Part of a small language model's weights.
Training: a variant of Adam for these matrices, 129M tokens, 7844 steps.
Each number is 128 + 32 x the weight over its row's rms, rounded and kept within 0 to 255. Layers, rows and columns count from 0. Numbers have three digits each. The size before them is the row's rms in percent of the matrix's.

# layer 10 attention value, 96x96, rms 0.093, rows 34-95, columns 0-95
108:133182199125123141150200138136135118116175108126174062118150152177116089124131110167083172146110173135134194141115170119107131092165180114145193119150124122135129099167103128089167159132058101129111158155100139137160149102142128183140180114096168123127209116110131149141121122131139126033
111:078105094143173161134112174141081167170118141127147092099098107118123100081129142166157144114100169091120190158094191148157125101098131084167151193137108093103144114152136140160123147117140102066147126141071120089142066079098114139137131108112083074160083142215160147110179151068139129126
104:130157151102173094100149101119122146118127216099107066073166147143187152114116182115138176113090163141122123104115088141170130089206131180160136125133148149089160148063164118166083165120114111165087132091105085172171092086144112158173180114113092142082168139093149116134102103117149129137
102:066151127150190127169074129139144086082138128165096114074137108172178129115197123131121084117123133182177104098145143122084176153092113107142096149096144125132150161086190101099133192117108100199093105125157137160187117120130149139186111115162142121176109162081127142143151094107059121114
099:066131125121123119119135177150165141143057081151149142135147130169099140129130140091105127125153047143216109076115126122105161147106142149127092078167122110141108185082145096129107060169149159097127111152161171134143130201103152062073081160100174150151087163084114116140161127134119120109
114:125118119129077086172213075154133191136117077102096134164108131051131101170123137150108089174146126146157090105128107142115167141163108096141113089171090132118123104172137147111182128085110128110147147107082090129167147179091105165080128127073162080124136075134106065076097160104155121106
112:123135145155083178117107151110166157126137178127120087146116100137136147144140173180118053124150110105139109090080114142142124104118152134146117158098111187103130126111125136078122093099134133170154123097239078120138140072091118130110115112217105098165145077106222124152084124115168113167
102:117151115131115109194025071162081109102124137110109072106135167115128187127123160127114090159123060150104149154128147115154190123112132107138113138088147145116155099135168079176135113085190169215151108143124130172081125093139132095148076121125139134139092100113140146129075115177081097118
113:111146151121085084140131120128155134125183215120154127100144127177078155115105091187094185120140123116112088159122148116122113117108127079170142131120064138163129110179158141109142072159174104123144134140207094187097160096143111174128156123106163202154181067150112103154113112186106131109
108:101098117111110145157100141100168163128135106124156152174105119168126074121122108085064103137094088209139115148153130145095114161069123161048136120110145167129184176103127097115119089069146152147205121153184145088115138148087134157139106172161191132093108111071133147104079163131124145093
106:110138225142108073110166118116128140165121188093137135072104162117173111176085118147122189132096149158125132179098084124176093093107136135137128098119146133110194098111101141142159126129104107124113135170126099159136107130204169173130149118127117170114139065100070089071122079161177124087
103:089114164125142098182104092131118134139142135140140149083083139085141147153172150084147153106144101096178131087159104152103189186169102146118133136162103111157133118124150144170125132213088124140087123037160137123101158194071158092144116059133086165162084130146110185116161160125133103100
107:160149149110149181116170089125156120131080089144117171147138111175129144099173098072111090062125122136142120077182162111079149095103125135079153146125089138152127159064157182082158157193181143097165106158163116134118128125089120085116144111136139102160150176191117155135070148148146102059
112:090116100126166082120095144100119138133115155134094098125145106163161114104171125118177170105096150158123148179138097120156177107125175175172095165110139135099160126136128092161077186071162090187044112126117183110137084138141158136147151102169096112164085172140181095088133133117192094181
106:155103148099111197055125129153136140182099165155107119143145108055121136142176125111152076093142137093125126121106091120170132041096140148090119120192115120080167148124120089159119099083162107167111111070125126189124113113115112062110144153077111126088102080128188189121106134147090120125
109:154132158137022123124139096095132131147153075132143096146098108127091179100117149136115123061156106115114204109113170144152154117161107071039184160125112123168128102121115062183152141162167112123175080124191136154094153122119129120129127183176113117142113142139110148112078134183132144122
109:090139158119114168082094092111130089064147161115177127154106136096109085156121175111092109156126164157114063146049142137098134151212129152128160083098173124075079115105125172119143147142150170131060165125088098154166142133079104194115105091114150141115149151132113132121103155125178184124
104:099130149135144098083175148125117098090205137131155091136177154148112149119136081072151079125170065104099138109180115081101066119100165117155154118141172107158108129157121154151111149122168118125044185193115112116111157161167125098135156129042182131105147133111114112131115104195116110107
103:141097105156188103100077150153109146168143179143126184089112095105099110129138121167123198157131101109163091157118140157095148186051090158122089106107081044118118138128151114155121093144146159077133113066086142143115144138113111116149137143193072177168140120160121084081144149106092092138
099:060121174107116164153117131149133101092128126166220143136096153105157153125140108142091156087112034134187154137134129123112141161128118156105103092080100160113149120110104091159107149107172106126111112173188144080118097114120104147119090151157176076180187097125164130170107099098052158129
106:099162103091142089188123083096090147127079145118108158102169122125081148113150143129123125181137074145202130099156104086100145209128183116170114171134067154166134175165091144129166136082155124136128092152145100137134130169122136137111086112138136086182111173052119128140122140118097096053
107:137150110096123077147086178116085161132094107148066149122147158060130126127144153166079137126158050115190117165112122155029145148126132141178121083150115132167135151133109145142146122179153172131200121127150140132128119148131106161108120095122147167188191111149098047111124098125083125101
115:193142103141106106156105066174119142127124045112118134157146167123137160137065191099121114128146149146133147132076141125154150148184157114125078129123094074131078096147086130075111122126141128104191162155190099079138151061148106142130168091135080111107182084145142176143116097160164127170
107:144116060142060156115055141064115103119150108135166101163168101118062155140108149115107084138138113092108146148187233111150089085115174090136164152086142173123122143190103108122097140110154129182114076148106133171113152112134134097102186175139108117136136143098132149134164107153154100136
104:150110122154159118112125088128105178141063143139140114084096130109107107085128155097132185173104155133116062161125108101200183182088134145147126160130082107109072131151095151168144112060153118160105106143108099085135132130168164165129133094206148120124040137158187172100144151109102120141
109:161113136141171131148125160108144145166198093143126114101156127099110178163144125121132032136150145129135171143117158081158089060085188136150115137167211090172156141119087181122135149137159092177140129164117128131089099122156106138122141129145094122097141113075071128153078075193109108096
111:185100112087134105132175145106147155130099110130069086150119142102087151093123173137102091111114086114106122077131067166069176155160145196132146128173150120160093160213116138146122093112095174161126150086154101075126126207064139121118127124136193119090106134180144128153098155124114112116
105:087121076151121070237082133104151169124109115129083130110119123105184182104142128150119167130154085184195038110133152157096135129122102137149082106137061116111206137147125134162115119103092122121183085096128153109151138130112171171109112077141109140132100089129119126127155123092105148121
102:133107141158118150091146061078147103175109044134101114168158089180128122147112114107145077126140157156087171135110064128125142106103108061122119100142160083168117135147150152104080149161134081137128095111183083129145145135164152111212095150076125114094140167199093122116083121184127139123
110:189120134155195100109061108092128132124056108153140114096111136164004123153109172099150198144142149136150075093085125136155175164151131148144108129106111146106129145171108128123144137111090165134102145141102132177189112125124113152089111093084083186141094152115138170114127163105116129086
086:148126142104140155061161090112065080190084133144108183154142118147107123126140145155110149119108083089183184179124141078076153087157079123152153080108105087190157117091160165130070104145135125124142121107195143138092162195070084115078116115158117150112156131102127146099160131122129103136
094:122104171163145155087114147177108100161171098163125107127097153085195092133141163123172105141085180143111145100163129162085149105215145134122129141145152154094149164189130156107096123110109132156113119120150110140164114043132094139160077162168085118102172099112117174136158172085075183166
095:102091101136137117188140112139179167120107066138082092159127081120176088150161111121181148057147166136120160148141147114105153115112152058139081085198128124096075205067136104106127090103120110128152151155158108140093124174143147161124119165095178150174145098146136075110105138142111079117
095:096106161130167135109084120111130129113120152137089169125167175101131169140126098118152137089130072076181094116158142166130060129089189159096076087161097146118148140164130140118172104092146110091133174141175123092144109146094054150110083117063160099169173057163137093139110133163094125083
095:183124176184109127153113120145107118146155107144070178112098099098104126147142101122186148098160255122101135144133116121144184110085110068151134193167136100175103149171134104090142141191117081108102106102112108159166119170160111110099117170115121122122096168148125135099157093152149120124
080:082152148127139166099142128139122082173142162129128140154097094139182088120088121129131100174103161077089141134125129151130133120090131167200122084152167135182125123104119188127137152129178171076139141141133115085113139064083039181156122088165124137149220084155153165138127158117110158162
094:174116072107140128136123130091182146084173068136136110114163125175121143114185080145121106113159132147171167069134051100144107096078082177144096150139152128146131165101147153145102176155134088159097096114194145137107069195195176090124164093116111107159125145153117118151116102144128086146
100:109113095153110133141108188149128113120101200142168111103105193131125154150116069150089159126107134193095159177167136106153166150092160115077161119111110163175177092125098131176107130112160126127141129165037150100170151159160134167133112188149127143119130136109183109160062147148173148077
087:177105150121158113150114107119159123111115029146089075168108087163111135140130192120105177091133144122166155121167167133120116097153135121123052115179112139110125132151116096065109084125093091098125146115222175125113126156115085152127114145100065134158107045130115174141132104176129109111
083:094060127128161137151156126073155184185141118141169143133130128173105154093170067181148127124139182155137074113115183095153131119105198189092128169128068129172150160104132169104091135120106086132143134129200118106178168126115124104087145091156064107137159136141146080135124090155145114110
076:116117145101146127084135076141102142170041114149124126134101139118082135134113122083162144112156116104137092160110154142148128116119054141166114135165148093141066123138140100119098137188153169143160117139093130160105140139164052143076157157102140159152038193132086129098166156087038142128
083:058115162127122123132153120140107108128106050158134187139184173169133178139163115095093139102103057109176150151161129119099144126138175137109153090114106063202188162155108075126101166112133122157172105116124115124160126165072182110093150127146097097135156108075117165124111082169154109141
091:119178133130130119102174104148090111161111077127123109107158123110089166126133197075178102169079127038126141099114106125110137142116129158195091112133097177119144126105122119112145083076123173198134156156119117103118127109062091121133119137152178099220152080133175105159165155133101143164
087:181167119074137112096167121102091135185114147105197112174131120117119119081086176180145145117064147130143185112088112137174166204162102140158128159152116106122151189123114136127065115134126101141094111116174076103091182107127112128096152100144112156153140092124193123108096143162193108155
092:112157172174151130132121091134141116143157095124157115111097157111147141106127145158132133148140211140068084094119145132138159159171141138159115161152114125125105133209105090120114105082064144190107165158128075137129173060082161154092120127096098096141160077171172212126171128095129155172
088:138090109115135093107088133111132140166122224110087100118141090097134137097159129156124161177164237090109099089125136116110137129093136087129196200113089142155172138138126184127118148124151114164140141075198110146114148078092170101101141115178104083147130165176169144107135118124115116134
086:124124068115107156110091101096109124106187153141187133121125110145131150160162112114175080142154113182167139127170144094134091075108201168136070100100122109099169101104103123188106126151141068143141093110051114110144094184181133142151141134097082105132083154074130072158139092136172135100
089:195130095071139106179135144105124109168145094138107112178176093108096174156101138126110116126070114126148113106138098110127116158139165161180111138152090104102176142062118107082093113150131098156135079105159131088101166153162132096141152151116122204156106181069141086193151101180170075143
083:175093193141161104093145121193119140170138152148110159142151177141126049147153175067152169083119171146122172113164113135090093128132114123116153151118139126101153067126152127136127130075112075152122159128101168085088081057132098166127109140053107096148109111155120087130160120088145131197
097:162142091100100146114162160089178141138111057162177144188114142179093048120085080156120104121094112171065153117113085104170154086138156101120152110093142128168136120118078130167180163176115160115142116146101100127137159177169121127151157125138128143084074147141064117072083127130169139122
089:126190162134115147127121147107129132084171156128205151148076154148116133128084131159082125141121029085127191099082079100149147106167081086077126082073148095136148111119135122123134188110142207101134135126147103181113087104161109135088162141138114187144143129091126166114091138146127165122
089:108103117109210113096142150134073167135129135150157197131118197114145105173145128128152183115165109123149103115112112119130119080105179135131171082129142106151076127146109155161142088160184143087158110154030091146103052119085112174097087118094114137139113133146050106154137111096107122113
091:129160080111112087102094134122094089092135203097193152155170148082112160159079140173137124117070112182082168101081114122128143119143124136119188155090147120117066132092123152138139136124146179133157119173123099079101166124171155144155169128178166121054135164144095084153077134150162151143
087:139156141154069089113139097086160142079109145108099075143147106123113119138141156132093131142128189102103130117120203171174121178171162186079128128115104146119142069109179184119154130132194173157158101103090130151099125097170125120167165113171100156085173180129185099127097124121181163156
105:131153117137104151102106148136117086093105180131193111150105097153132071128147153120136149148037128133119187103071130106139223156197124123136094146108100148085058155123153121145096167085137157096131108130151123140162115103143132181106135110147126140135122098117186161080093125059187112173
085:129163189144098156136113134133138120108139043141121077113095126135126115077110169117101132107138158138134149098146161134130132128188165147106104152132163179107116215149155128061058137085113157118117132140216129122170147115114084115119161132130082152148163157125145241105153159140162122160
098:036119145139165142146093091126089169167109191139104168151122126114075146144152122117100146088204088086160128123120155136150101138105150088160181139110102128116158148130119158112209098154182124110173159097122149167110116114106098138153103051120108126176125092199092074110120126119090097143
099:170165102082131139093102130142093155118069224109116076104071172099102152099121118167077165122099102160118163166133120100142163165165114139139185151105131085135126137065138141121077110098158188075171125110076120109182117135132078097123126136131128155116173176133128105126149156076172102094
085:191156193160135147040119167182074101132107123171083094139116124074174083146135155152151129095096124051103146153128119149102129085112110078136140060106141158132108101156169147131125146169133187108104178131151153119150140139136069122110139128099105162156161115108057136099170108096144089132
097:068137096087123085124148129103178154115137153106046155167162081108098123144200097157132106101151080107178071119089133171166111133093123120107128197116101093157144159125139165130098146157141134097122105093190153112110102193162158087130117124168174137155084186159095087140124153136156103096
087:173151098080141136161170148072092134146151149132165073163125111127072120130132098133126097079061114128129129118101123152114091151183064124181154124110094136091085168125127130183099162138149137145128095102182092065136120116139126189167177089188147180124153122099156093183104172176146120103
090:130179100114170125050146184124093095121144129167114162112089154158121114132152090185124111125121158140214131081109135134060151103094128175136115169146142100163123165135149168109148103167086086053115158120168114161182147127152130112069169110135072090081136107120143152164096127093171091116